{"n_kv_head": 1, "bias": "none", "schedule": "wsd"}
Each number is 50 + 12 x the weight over the matrix's rms, rounded and kept within 0 to 99. Layers, rows and columns count from 0.

# down: layer 4 MLP down (transposed), 3072x768, rms 0.0261, rows 2308-2360, columns 64-127
# up: layer 4 MLP up, 3072x768, rms 0.0326, rows 2309-2360, columns 64-127
down2308:31 57 29 69 53 36 55 61 55 57 61 69 43 48 49 48 50 57 38 62 37 52 46 55 62 58 52 44 55 42 24 43 48 48 42 44 52 50 47 68 44 41 31 56 45 53 27 42 32 29 46 51 29 60 54 35 40 31 63 59 59 33 34 52
up2309:59 43 54 69 42 50 44 34 59 58 54 52 41 64 29 37 41 62 53 19 19 47 68 47 39 51 53 58 79 46 53 50 36 54 63 23 43 45 38 55 41 54 42 39 35 56 35 42 55 45 48 51 22 48 57 41 52 57 47 26 30 46 22 30
down2309:72 57 47 41 56 60 43 38 62 36 34 56 62 47 56 54 62 43 57 72 45 42 53 50 39 56 46 45 42 49 51 55 67 53 47 55 63 69 55 65 55 40 46 63 48 37 45 67 44 45 42 43 51 75 42 60 55 49 56 46 47 47 61 56
up2310:36 64 42 34 61 56 35 65 50 41 81 65 31 63 46 36 35 57 53 58 33 58 49 49 47 68 57 47 53 54 63 53 27 37 53 27 64 33 30 37 43 55 51 39 32 39 29 52 54 25 15 54 65 48 47 42 60 60 54 50 52 31 30 50
down2310:62 47 79 31 58 41 29 75 50 56 56 33 35 41 25 48 71 56 50 38 50 49 60 36 48 43 38 36 46 46 45 40 67 47 38 57 56 52 42 64 44 40 32 50 28 38 68 38 47 38 57 46 30 55 62 43 53 46 61 45 43 38 53 40
up2311:63 60 36 41 43 66 51 77 58 33 55 53 58 33 40 49 59 57 54 46 56 47 57 50 48 45 59 78 59 60 39 60 53 43 68 52 54 49 49 60 54 54 21 49 52 40 39 36 44 41 30 37 55 22 62 48 70 44 58 43 55 29 60 48
down2311:55 39 47 50 57 47 61 48 55 54 56 35 60 60 48 45 41 34 45 45 48 52 46 64 57 49 63 34 49 60 57 14 43 52 54 47 53 35 40 53 55 25 45 61 47 55 60 29 63 59 57 21 46 41 28 61 59 32 57 51 44 47 37 41
up2312:58 30 53 70 81 25 40 47 59 47 40 31 53 47 31 42 33 55 66 42 46 70 40 33 53 62 59 26 51 51 56 55 41 45 65 41 44 51 37 52 75 64 62 63 57 65 35 43 75 49 44 43 41 38 45 46 28 45 49 39 49 49 25 39
down2312:55 60 47 31 43 41 41 72 39 38 61 44 58 56 56 57 56 59 69 61 62 71 34 43 55 38 48 59 56 52 60 39 49 47 40 40 55 63 43 50 20 42 42 43 40 64 44 68 56 49 33 48 36 35 58 55 39 67 52 46 59 54 65 56
up2313:74 55 45 63 56 60 37 39 31 53 72 60 36 38 52 53 40 40 48 43 40 53 33 80 58 54 55 58 68 50 34 54 46 51 66 52 55 33 45 54 50 45 69 43 38 59 69 31 62 50 53 56 37 48 63 50 83 51 40 32 55 48 67 46
down2313:35 78 32 57 43 58 68 35 38 27 62 40 56 61 45 69 42 45 51 58 38 66 48 48 31 44 70 54 24 55 58 51 51 46 38 40 39 50 56 37 29 49 41 56 48 31 41 50 28 42 50 37 60 35 54 34 60 39 43 44 50 38 52 36
up2314:63 56 47 63 49 77 57 49 39 35 51 56 45 67 65 40 44 42 72 50 08 53 49 59 68 61 48 62 51 49 28 45 34 58 57 50 35 41 66 45 72 58 43 53 46 43 65 40 64 71 46 44 61 54 42 14 57 78 35 30 24 52 48 60
down2314:61 51 61 94 57 76 67 43 47 46 46 57 40 45 74 45 64 44 66 41 45 34 62 40 44 57 47 48 53 57 53 49 59 26 54 45 37 60 44 56 52 53 45 51 50 47 33 46 64 60 49 51 46 60 50 67 44 44 44 36 61 48 65 67
up2315:61 47 42 40 48 47 68 53 68 58 30 68 31 58 48 43 53 62 66 77 48 48 55 62 52 45 41 59 47 41 53 49 52 76 48 56 49 45 54 58 49 46 46 36 32 33 49 51 61 22 64 50 44 52 43 57 51 49 46 53 74 51 36 68
down2315:48 54 54 41 56 43 54 60 28 62 57 47 46 39 57 69 56 42 60 41 51 56 39 48 15 41 53 38 43 59 41 61 46 38 63 50 51 54 44 63 65 62 39 48 48 51 52 46 32 48 42 54 57 38 52 35 41 45 58 59 48 67 57 44
up2316:53 53 59 57 68 67 38 62 53 53 62 26 60 58 39 72 36 58 36 25 48 52 35 53 40 57 54 61 40 26 39 48 56 31 43 56 54 50 61 44 62 86 32 41 37 53 54 56 48 45 41 49 37 45 29 41 62 64 57 60 43 49 46 46
down2316:31 49 45 61 63 39 47 42 53 54 48 36 49 48 53 39 55 57 25 70 61 40 45 63 32 68 57 49 41 65 66 51 47 77 49 52 52 45 61 49 52 46 50 24 50 66 64 56 61 58 65 60 57 40 51 53 38 26 41 56 63 56 55 50
up2317:55 59 71 34 32 50 45 41 49 36 35 55 42 37 48 65 49 71 58 40 53 51 63 47 49 60 44 48 61 54 55 55 63 59 53 62 47 58 39 30 43 47 59 33 43 59 51 45 48 39 53 56 28 31 45 25 44 60 61 21 29 54 24 42
down2317:61 54 54 60 27 45 67 56 73 68 67 60 41 61 42 22 61 42 34 43 58 45 60 49 57 39 33 61 39 62 64 34 50 52 47 59 53 44 38 79 40 54 64 35 52 48 43 45 53 56 25 49 67 14 39 47 41 39 65 32 47 59 57 52
up2318:58 62 52 47 37 62 52 48 36 28 41 61 56 44 48 49 41 53 66 63 65 55 47 59 60 53 45 60 42 47 37 47 54 53 60 68 62 49 47 38 56 44 31 49 57 56 53 49 59 65 47 48 56 61 46 54 56 38 58 65 46 41 43 33
down2318:49 47 48 54 60 46 67 45 56 65 51 53 44 34 73 65 52 33 62 48 36 52 44 39 28 56 47 40 49 57 48 48 38 38 37 56 47 41 65 61 53 71 58 70 44 52 48 47 47 48 43 44 48 22 39 55 56 59 54 50 67 54 47 28
up2319:67 58 47 44 56 48 26 45 51 43 64 69 44 64 46 55 70 60 55 38 36 49 47 53 68 31 51 40 38 69 60 63 50 48 43 65 54 40 60 51 72 49 58 50 43 69 46 45 47 41 68 72 41 42 59 70 66 47 47 51 56 38 47 43
down2319:42 71 54 51 47 45 25 19 44 50 47 26 58 29 44 60 57 54 52 42 54 32 40 64 87 90 25 48 70 58 30 45 48 65 42 63 43 65 49 43 56 62 57 71 65 76 52 40 50 58 63 31 43 68 47 44 60 52 63 45 49 22 37 39
up2320:67 60 48 43 50 53 69 40 63 37 60 71 50 65 41 47 48 58 30 37 39 42 73 56 56 58 30 40 67 65 55 50 20 46 41 50 57 43 45 41 62 52 32 52 20 69 46 59 55 57 48 28 23 58 38 64 43 51 68 37 41 39 33 52
down2320:34 72 49 48 36 44 55 43 51 44 45 52 40 53 54 66 47 30 44 48 59 57 51 44 51 33 24 46 45 52 85 39 43 50 47 52 64 33 59 44 70 28 57 34 35 49 44 59 50 37 65 59 59 47 49 78 47 44 45 54 67 45 42 48
up2321:50 57 51 73 41 56 48 46 55 59 70 47 55 61 71 40 53 30 60 39 34 49 65 41 64 32 39 60 71 54 53 53 48 36 49 51 37 50 53 49 50 49 45 55 45 73 62 26 48 50 67 49 36 35 33 65 61 68 66 60 54 58 58 69
down2321:48 75 50 48 45 63 60 59 47 50 39 53 36 70 60 33 70 57 45 37 32 56 51 40 72 50 53 69 59 58 55 24 28 55 53 54 59 43 52 51 62 48 56 57 47 58 58 38 47 55 83 40 45 55 51 59 38 48 62 64 44 54 49 63
up2322:51 51 49 54 51 54 31 41 44 48 39 67 55 47 76 43 54 46 52 58 53 68 49 55 56 56 44 48 58 38 47 55 49 66 54 48 57 37 47 73 63 33 65 37 46 55 69 48 61 44 49 52 66 43 56 58 25 39 61 48 38 48 35 42
down2322:53 47 66 48 69 51 51 47 69 68 26 44 52 54 48 45 62 37 46 50 51 54 50 45 48 50 43 37 50 57 56 52 56 42 69 40 55 40 47 56 43 64 47 41 40 46 49 47 51 38 51 56 37 48 49 40 58 27 49 45 43 63 57 50
up2323:40 52 49 64 54 58 51 47 52 54 58 50 31 40 30 40 49 44 14 43 61 58 63 34 56 44 43 24 48 33 38 60 49 65 77 34 64 42 65 33 59 48 46 64 51 41 45 32 43 50 61 47 30 42 42 54 35 44 66 60 70 79 45 31
down2323:43 60 84 43 67 47 57 60 48 39 56 50 47 51 61 44 55 42 45 14 33 52 52 43 52 55 42 68 63 53 34 43 40 51 38 50 25 50 55 34 44 64 48 36 49 63 47 62 71 35 62 45 53 60 45 49 67 56 54 50 45 50 67 65
up2324:73 63 42 63 45 33 45 48 42 52 56 54 46 38 54 31 72 54 53 61 43 52 47 46 53 50 49 55 38 37 36 58 47 63 45 38 43 24 56 56 48 49 36 53 45 67 54 49 54 54 40 54 51 44 31 73 48 49 68 56 45 42 50 53
down2324:35 34 48 27 61 63 59 26 63 53 67 52 40 37 48 42 24 46 67 49 47 72 63 54 58 63 57 60 76 47 55 52 53 57 52 57 58 72 34 44 49 35 55 60 35 42 25 40 59 53 59 49 41 51 75 34 53 64 57 60 64 51 46 39
up2325:43 52 42 33 29 58 59 49 50 49 53 49 53 52 41 56 60 39 39 35 37 37 50 55 50 32 26 34 47 29 58 37 57 62 50 48 49 70 57 56 50 72 54 46 33 53 53 36 63 42 34 39 38 23 61 46 48 48 59 48 41 49 58 59
down2325:50 71 52 60 56 46 46 41 42 28 56 61 55 42 68 44 42 44 54 47 67 63 40 59 53 36 68 53 57 47 61 44 19 50 48 53 45 42 56 29 49 51 29 37 69 46 49 61 47 54 41 72 53 48 38 45 40 55 38 36 58 50 36 53
up2326:64 75 62 37 00 55 25 44 48 46 52 44 47 61 75 40 80 57 46 36 50 70 38 76 54 43 37 53 41 32 59 27 21 03 37 01 38 51 13 36 46 66 43 30 33 51 36 38 32 23 72 47 16 08 21 21 56 81 44 07 53 24 00 33
down2326:45 64 62 50 29 48 47 42 51 47 67 57 60 55 72 57 37 55 61 60 25 57 52 59 50 48 66 38 46 38 42 43 43 35 46 51 60 55 54 43 60 62 49 50 47 51 54 45 35 50 52 53 57 50 39 51 69 70 46 17 65 34 45 50
up2327:60 48 39 32 57 41 49 48 49 30 57 67 53 54 78 55 54 36 51 60 50 47 72 42 58 63 40 47 39 46 37 46 47 40 58 52 53 41 45 39 73 41 37 45 53 58 59 45 59 49 61 71 53 52 50 51 58 35 27 40 51 28 41 51
down2327:55 67 58 60 47 69 37 67 44 55 41 52 70 55 61 19 56 64 56 58 62 65 34 53 45 46 45 66 44 44 63 60 54 35 41 51 40 68 41 56 30 50 55 40 52 28 55 35 43 33 51 51 25 19 56 48 35 27 58 51 41 59 46 32
up2328:48 27 53 42 39 29 47 61 61 68 51 40 36 63 47 64 71 43 28 52 34 40 42 44 48 71 50 60 79 47 43 43 46 53 35 43 45 46 23 49 42 48 46 51 53 38 39 64 47 59 88 27 36 39 35 41 47 47 41 49 34 41 25 69
down2328:33 44 40 58 60 52 56 39 67 27 49 49 59 47 47 58 60 47 48 56 44 57 44 51 58 45 42 51 43 36 53 55 57 49 60 52 41 39 62 58 53 47 35 62 51 68 53 50 53 53 28 71 52 46 56 58 49 53 36 48 41 28 46 58
up2329:47 55 55 64 45 43 41 37 40 56 52 43 53 44 57 43 53 68 36 49 30 41 67 32 68 48 42 36 36 36 61 50 59 60 48 41 47 36 89 39 31 56 49 49 19 50 72 50 74 52 55 60 52 31 31 48 84 64 44 48 55 41 62 95
down2329:34 45 57 51 47 47 50 35 58 54 43 49 53 38 55 35 59 44 64 56 29 39 88 52 50 50 55 47 39 69 55 36 59 51 46 48 22 62 52 40 49 48 67 46 43 63 45 27 40 42 32 65 56 44 76 48 51 48 30 44 51 54 51 77
up2330:67 35 70 58 47 36 48 39 53 45 43 48 63 43 55 29 48 46 29 44 64 46 60 54 44 34 38 16 45 49 74 41 50 58 54 47 06 56 58 53 41 43 36 35 52 25 66 66 36 46 51 34 36 39 69 46 47 52 68 48 87 38 34 54
down2330:61 53 64 56 42 39 58 51 29 48 57 37 31 57 20 28 43 78 39 52 48 59 54 54 46 50 59 64 42 26 56 39 51 65 48 64 61 39 44 28 59 53 62 50 48 87 63 61 66 59 66 55 51 60 40 42 40 42 37 38 41 65 69 68
up2331:76 34 58 73 55 70 57 36 58 62 65 54 53 39 69 57 52 54 36 36 59 45 53 59 31 70 41 59 48 50 46 55 20 49 38 45 50 18 59 54 49 40 39 47 43 55 62 28 64 58 41 50 62 66 58 55 46 34 37 58 53 39 52 80
down2331:41 35 42 41 55 48 60 40 37 55 53 61 45 60 25 47 38 50 50 66 47 57 58 56 51 46 59 53 40 52 54 47 52 32 60 73 13 48 59 63 57 67 69 41 47 44 55 48 54 51 41 39 47 52 30 50 42 46 43 63 40 48 57 57
up2332:44 29 43 52 57 32 44 47 64 49 51 46 41 50 73 41 65 50 49 57 29 50 54 58 64 44 40 36 59 48 44 46 26 55 81 43 54 64 42 55 54 42 57 49 53 47 61 33 58 44 60 42 35 38 20 46 46 44 49 76 65 31 38 60
down2332:47 42 47 48 68 50 62 46 30 65 62 27 52 76 58 57 42 41 61 35 44 52 41 53 36 42 55 66 62 59 40 46 64 54 35 49 26 45 39 63 57 38 37 24 27 53 56 38 37 51 37 54 40 39 56 49 60 40 32 55 43 60 47 61
up2333:37 35 57 43 31 38 36 54 36 47 55 49 66 37 28 45 49 42 49 36 54 46 64 50 42 37 66 39 59 55 64 61 64 51 42 63 48 55 54 40 44 50 61 45 24 69 35 55 60 60 26 47 59 37 53 57 65 79 51 30 51 55 33 54
down2333:60 45 32 37 67 63 49 52 67 46 52 45 65 45 22 30 40 54 47 62 63 55 41 69 58 53 59 61 38 56 69 70 57 50 49 66 50 41 57 59 62 53 59 47 41 38 49 51 43 34 41 56 31 54 51 48 41 39 61 53 52 68 42 53
up2334:58 62 63 52 47 35 39 54 42 45 74 56 47 58 58 44 46 42 62 30 40 49 57 73 24 60 45 69 63 52 28 51 32 40 40 47 45 54 61 45 57 49 46 56 39 64 62 34 58 53 37 72 45 50 73 35 54 65 62 59 26 49 35 24
down2334:26 73 37 46 51 29 57 31 53 58 68 41 50 46 44 46 57 67 54 50 30 56 51 53 57 42 50 77 79 54 29 55 63 70 58 42 62 49 53 70 61 50 73 57 21 38 60 48 65 43 57 58 36 58 71 60 61 43 38 34 40 39 49 32
up2335:42 78 49 39 54 72 52 47 28 43 79 68 54 55 48 42 41 74 22 53 64 53 30 53 58 77 53 74 48 32 59 35 48 42 57 64 55 82 66 34 45 30 40 47 54 78 72 65 49 49 25 41 54 63 47 59 47 47 48 14 51 28 56 43
down2335:45 47 41 48 43 54 41 68 73 49 65 48 42 15 57 46 51 56 55 41 40 56 44 50 65 54 74 39 59 46 56 72 46 58 45 36 58 35 57 48 57 39 42 73 51 50 50 34 48 52 50 45 50 47 52 57 39 43 28 46 34 24 48 56
up2336:58 44 37 57 37 55 54 64 33 35 57 63 55 51 47 64 43 52 55 36 55 59 40 54 72 70 47 56 39 51 33 80 60 57 55 44 61 41 30 52 61 39 35 52 49 40 51 38 53 60 58 51 30 49 53 40 46 54 36 58 39 47 35 49
down2336:45 51 50 54 53 44 40 60 38 43 52 42 74 49 47 44 63 42 38 55 30 44 49 58 32 37 54 44 38 28 60 31 45 48 49 42 50 51 41 64 46 67 53 49 71 48 45 57 45 51 53 38 62 37 45 56 57 55 52 41 61 58 53 66
up2337:63 69 39 64 53 48 60 47 54 49 82 46 52 42 43 34 55 65 37 17 59 47 49 47 53 47 57 67 68 42 44 48 52 39 57 74 51 43 56 57 39 44 64 36 22 64 49 45 56 55 21 75 73 53 48 63 45 62 60 38 62 35 45 61
down2337:53 48 50 32 34 39 51 72 44 53 51 64 58 58 51 55 49 45 62 42 45 47 50 43 38 52 50 37 52 39 42 43 38 35 50 44 40 59 51 65 37 69 52 62 73 37 46 43 43 75 51 39 30 40 50 52 48 55 61 57 43 44 80 40
up2338:62 49 66 59 53 67 47 52 52 56 66 47 55 61 61 52 59 55 54 43 40 65 56 42 84 61 47 39 61 47 41 35 32 42 44 45 61 45 45 33 49 59 28 43 60 42 53 41 52 38 50 52 49 52 54 49 43 51 37 45 41 51 51 70
down2338:21 63 49 41 69 64 60 58 51 25 48 48 54 30 38 54 64 48 45 86 51 50 55 62 43 55 48 46 57 58 53 55 70 48 43 58 47 44 53 51 44 73 59 53 53 71 55 58 53 65 31 77 48 37 36 48 39 43 44 47 60 44 53 54
up2339:56 59 75 45 51 52 51 54 56 70 40 46 41 54 27 57 52 58 58 58 43 53 34 82 62 40 49 38 45 55 74 29 39 60 51 34 44 56 46 43 52 48 60 49 44 50 48 53 54 53 24 58 48 34 41 30 41 59 48 54 53 66 21 19
down2339:47 55 49 17 52 43 81 36 43 48 47 35 57 69 44 47 72 42 42 45 41 41 46 42 37 52 35 17 49 60 26 34 65 57 69 53 62 60 48 72 71 50 39 34 46 43 50 55 63 36 48 90 64 60 40 33 50 71 54 40 46 50 52 64
up2340:78 57 63 40 42 50 45 53 39 52 73 56 30 50 30 56 43 57 68 53 35 31 62 58 44 40 54 71 62 55 46 56 59 55 37 45 29 31 55 41 61 53 37 50 59 66 58 41 47 64 37 39 44 59 61 35 34 71 50 47 55 55 39 46
down2340:44 60 51 46 33 53 51 54 40 59 51 29 73 71 52 54 55 43 51 48 48 44 59 49 34 50 41 51 67 58 44 42 36 44 59 41 61 62 57 53 57 42 51 52 44 53 44 50 46 55 47 41 64 46 39 58 56 53 54 52 52 53 41 43
up2341:62 34 50 37 43 56 53 42 70 49 54 58 60 68 54 58 66 51 63 45 59 40 54 50 40 50 52 48 51 54 68 33 31 58 56 51 34 62 50 49 44 44 67 67 42 34 49 28 54 57 62 42 36 48 55 41 55 63 64 44 56 49 45 41
down2341:72 56 37 48 52 72 58 39 41 43 45 33 44 50 27 41 60 60 51 44 43 52 60 54 48 36 48 56 38 40 58 58 52 52 57 62 63 21 46 54 60 62 39 49 52 45 48 49 27 39 33 43 50 50 57 62 43 38 44 63 25 56 69 48
up2342:66 88 57 29 42 73 38 56 52 77 60 29 33 58 60 76 61 40 42 39 45 67 60 29 55 59 45 39 67 58 65 50 50 53 39 55 56 45 19 50 58 59 54 33 53 62 66 54 26 50 52 29 33 59 53 60 71 49 64 43 72 55 67 36
down2342:45 56 47 46 56 48 49 40 58 55 54 57 43 26 58 35 22 47 49 49 72 70 45 43 49 64 41 45 56 49 48 80 35 48 61 41 56 30 43 44 56 52 64 39 36 43 29 44 46 49 29 50 46 52 22 53 74 38 39 39 78 41 19 30
up2343:59 74 42 50 47 52 42 56 41 29 46 77 55 44 44 54 33 46 29 57 46 47 50 48 58 55 44 53 31 64 51 42 61 49 39 55 49 32 62 74 49 46 73 49 46 61 52 67 43 47 60 43 51 47 65 45 59 55 48 42 47 47 42 52
down2343:36 59 60 67 67 55 52 52 75 49 54 40 58 39 49 50 56 58 55 38 69 45 54 44 39 42 38 56 50 50 54 47 47 47 45 37 51 56 58 34 32 77 42 46 47 48 41 46 47 49 45 55 66 60 57 57 55 39 41 32 54 53 41 47
up2344:44 51 48 39 42 62 14 54 52 33 32 68 46 51 58 59 49 41 52 63 39 68 50 65 41 38 63 38 22 35 60 53 41 46 28 52 47 41 41 45 41 64 55 37 63 47 24 10 31 10 50 53 53 33 53 50 55 56 52 46 66 70 52 74
down2344:54 53 56 57 37 50 39 71 58 35 77 45 27 52 70 34 70 47 43 61 42 50 43 66 68 41 71 47 60 49 66 49 54 69 44 31 36 50 37 47 38 42 52 18 52 52 49 36 57 41 67 58 68 49 50 51 65 67 48 38 63 60 72 57
up2345:49 50 27 59 48 60 47 75 54 59 39 59 52 53 55 29 71 44 40 61 51 55 47 62 65 67 39 56 47 47 55 54 50 39 64 48 49 56 53 38 61 71 67 42 37 85 59 47 73 57 50 66 59 58 43 47 49 58 59 47 62 47 66 28
down2345:59 63 57 53 50 45 48 59 53 48 32 36 56 47 51 38 60 57 29 52 46 47 44 41 58 68 48 66 74 46 54 38 21 63 48 23 38 56 40 19 62 68 65 49 43 53 50 41 53 53 28 41 54 68 69 51 34 31 75 48 38 44 54 65
up2346:53 26 35 48 35 51 32 44 71 41 55 50 44 51 41 71 48 66 45 63 42 78 57 54 51 56 60 41 34 40 72 63 39 45 53 34 40 57 53 41 65 44 50 58 53 47 52 41 43 30 43 46 45 50 50 28 43 56 51 44 40 51 48 43
down2346:49 55 52 64 63 49 43 50 47 58 41 42 61 61 65 49 53 52 65 53 45 31 40 58 39 58 47 56 53 78 68 44 32 54 66 57 37 57 52 30 48 62 55 39 51 90 26 68 18 41 55 49 57 58 34 63 44 55 41 88 73 28 47 64
up2347:60 46 49 62 41 60 39 57 35 41 41 90 40 66 57 65 56 50 57 52 44 51 54 64 67 50 67 42 63 46 52 64 27 56 50 39 48 36 29 70 77 42 56 54 43 46 19 46 46 33 70 41 32 39 51 42 44 68 26 73 30 40 57 51
down2347:45 43 61 56 45 68 66 45 35 51 45 48 40 46 30 64 60 52 50 40 41 50 53 35 66 65 41 46 41 79 48 59 60 60 59 52 67 51 51 74 62 51 57 50 49 48 49 41 54 58 46 62 41 53 67 22 61 59 47 66 50 35 43 46
up2348:34 44 33 63 60 48 55 58 31 41 44 64 64 33 40 64 50 56 36 57 49 58 49 64 63 44 63 28 50 50 39 49 60 69 48 40 37 60 53 39 48 46 44 41 30 42 60 24 30 33 47 61 55 38 66 33 56 54 66 45 42 47 53 53
down2348:47 50 56 56 61 68 53 57 57 48 60 49 66 31 47 42 76 47 59 54 59 56 78 49 52 55 31 49 65 56 33 55 65 48 42 50 31 59 52 45 59 35 43 51 55 45 50 58 49 46 58 78 45 50 48 52 42 43 54 40 57 68 68 61
up2349:51 43 13 66 47 62 67 59 39 56 60 50 39 42 51 29 50 53 46 47 31 57 48 66 36 23 38 44 49 49 64 46 53 55 72 44 30 65 55 60 54 59 38 36 59 70 35 59 57 55 57 50 46 53 25 44 72 63 42 38 38 63 60 65
down2349:58 38 47 43 64 44 41 31 53 46 68 64 54 43 88 51 39 52 46 57 45 42 30 49 54 50 59 30 47 82 37 36 42 52 36 53 55 57 42 66 49 72 31 41 48 22 59 40 40 35 57 54 60 48 72 78 36 32 22 64 53 29 57 68
up2350:29 58 57 63 62 81 38 77 59 51 34 48 25 55 59 46 58 39 44 47 52 58 52 69 38 64 35 47 52 54 56 45 55 30 44 51 47 31 42 46 49 48 32 47 11 62 33 29 45 44 55 36 48 43 55 25 56 43 45 38 62 49 44 42
down2350:63 53 58 69 36 37 56 44 69 56 40 47 48 53 47 42 34 50 43 42 49 36 40 54 58 39 37 47 49 57 39 47 59 50 70 44 55 26 66 67 37 56 44 52 83 40 52 48 47 52 47 60 73 28 54 63 59 41 62 41 66 68 43 54
up2351:55 49 49 36 48 37 54 57 13 51 67 41 39 74 53 46 50 63 61 44 19 41 47 39 73 53 41 57 45 39 50 76 47 54 70 61 36 34 48 37 36 57 43 35 36 57 62 55 38 55 45 81 45 54 35 46 83 72 30 30 45 56 53 74
down2351:52 30 44 46 42 40 52 46 45 17 66 40 48 59 44 51 64 47 27 42 57 53 45 62 65 37 60 47 51 31 55 55 44 55 47 70 44 54 43 48 79 51 50 55 55 49 47 51 65 36 63 30 45 65 60 62 41 59 50 53 55 57 53 35
up2352:29 50 40 24 48 48 48 57 36 48 35 82 57 93 31 60 52 48 35 58 51 50 60 73 50 45 32 48 36 57 58 51 58 50 54 36 36 51 53 35 81 53 61 38 36 55 53 46 55 24 62 62 53 58 46 60 51 54 65 52 54 31 30 88
down2352:25 44 50 59 53 54 43 62 59 59 60 48 49 43 43 52 42 58 51 49 46 46 43 58 64 52 50 71 51 29 55 50 64 58 43 52 58 46 58 27 56 54 55 63 40 64 40 60 75 56 49 32 54 18 49 61 57 38 55 29 44 57 51 77
up2353:75 48 38 33 47 66 54 33 31 62 39 54 56 51 42 51 60 43 32 50 48 54 56 48 32 57 68 33 35 67 43 38 55 53 64 54 53 46 56 46 60 59 45 54 57 44 51 31 39 40 43 55 26 55 23 59 44 40 71 47 65 32 38 67
down2353:50 40 39 44 62 55 60 65 47 43 55 35 57 42 38 50 35 33 52 54 45 55 39 49 62 46 54 55 63 45 62 59 50 41 48 42 64 50 58 57 59 38 54 60 51 64 53 45 48 28 65 58 56 50 61 47 45 39 33 51 58 39 52 41
up2354:59 45 43 34 55 44 56 44 64 44 51 56 48 52 39 43 54 38 53 51 45 57 38 52 49 37 49 61 30 22 59 47 55 43 46 55 44 52 44 37 62 56 52 38 39 44 58 42 41 48 53 53 42 53 32 56 65 53 50 68 61 41 38 55
down2354:25 46 61 43 27 61 30 51 31 52 40 53 56 65 30 56 40 67 36 42 57 49 68 45 56 59 46 39 57 68 53 58 30 69 47 45 43 46 56 40 56 47 49 66 64 57 49 57 32 43 50 50 50 75 40 35 47 62 55 45 41 54 48 47
up2355:50 64 59 40 34 57 52 49 36 39 43 73 51 48 41 44 46 53 41 28 47 39 50 54 42 44 48 34 48 29 47 48 44 65 60 70 56 54 66 29 53 31 37 41 56 50 45 44 48 48 61 66 47 51 40 36 77 45 41 53 78 56 54 57
down2355:55 50 68 61 62 58 54 51 48 48 29 49 42 61 54 54 55 43 39 44 43 25 54 60 47 53 58 30 33 75 46 56 44 55 65 56 41 55 36 50 48 58 45 47 33 32 55 44 57 50 68 56 54 57 59 56 90 43 70 90 51 61 33 55
up2356:54 50 42 55 39 67 48 64 69 54 36 68 39 56 47 31 58 55 50 47 51 45 51 60 45 49 56 42 60 54 39 48 46 66 45 64 48 53 55 47 38 61 57 44 60 48 36 50 48 61 28 62 40 37 64 46 39 57 39 42 60 62 42 63
down2356:47 39 58 56 56 43 57 37 11 55 56 27 57 58 52 53 46 45 54 43 59 40 66 32 61 40 58 59 39 32 65 48 57 47 44 45 54 46 40 44 45 43 40 33 34 63 70 58 40 44 63 43 59 68 31 48 49 51 72 66 58 48 42 42
up2357:35 69 41 58 51 61 56 41 55 32 34 30 68 51 41 56 35 18 54 47 29 69 71 75 42 43 35 35 49 57 59 66 53 42 61 66 26 47 62 52 51 32 49 52 14 88 73 41 81 54 71 47 36 39 30 29 69 44 52 59 59 52 48 27
down2357:43 54 38 29 41 63 69 29 41 64 46 50 61 38 46 52 33 41 37 56 22 61 39 61 46 41 40 62 47 55 51 59 50 69 19 65 69 38 50 68 52 51 60 56 36 62 48 56 69 42 73 55 46 62 40 33 52 16 93 61 61 49 45 51
up2358:53 51 49 37 30 56 38 45 54 56 65 70 63 46 69 47 70 52 51 54 46 47 52 75 44 35 35 61 59 53 58 54 51 27 55 36 44 35 56 45 45 54 59 45 41 67 48 40 57 48 39 51 66 58 56 55 24 49 67 42 46 48 57 58
down2358:42 56 52 30 50 54 30 44 47 56 53 27 42 43 70 48 34 65 41 54 43 56 53 61 46 62 38 45 56 51 69 46 43 63 36 50 58 54 69 49 46 54 60 55 51 47 51 59 69 46 56 61 61 47 57 14 65 38 67 18 35 46 34 53
up2359:53 45 49 42 44 40 50 24 41 37 58 61 38 60 28 54 48 46 57 37 40 78 46 59 56 22 62 45 36 55 44 28 47 72 53 61 35 41 48 62 55 54 34 52 50 44 73 22 44 42 39 62 38 22 58 53 51 58 58 09 67 59 49 42
down2359:74 31 36 51 08 55 43 53 43 46 55 58 40 68 77 48 42 46 51 56 59 48 45 33 33 66 59 49 41 45 54 63 29 37 54 32 57 61 53 51 48 21 53 42 17 60 35 44 59 51 57 39 58 48 51 51 38 41 42 58 30 35 33 21
up2360:55 50 46 52 48 46 42 39 48 35 52 39 56 58 61 66 57 21 43 54 37 68 47 31 73 59 40 36 26 62 59 30 57 65 58 48 39 72 47 42 48 55 66 64 49 44 73 35 56 65 34 60 61 50 26 55 45 70 60 48 41 42 58 49
down2360:67 39 54 41 65 69 61 27 56 47 51 68 39 44 58 40 72 62 48 50 66 40 50 36 40 64 51 38 47 44 61 38 75 58 43 56 72 53 54 57 46 64 77 37 34 56 32 52 52 60 35 51 60 41 63 53 59 40 39 52 36 62 50 36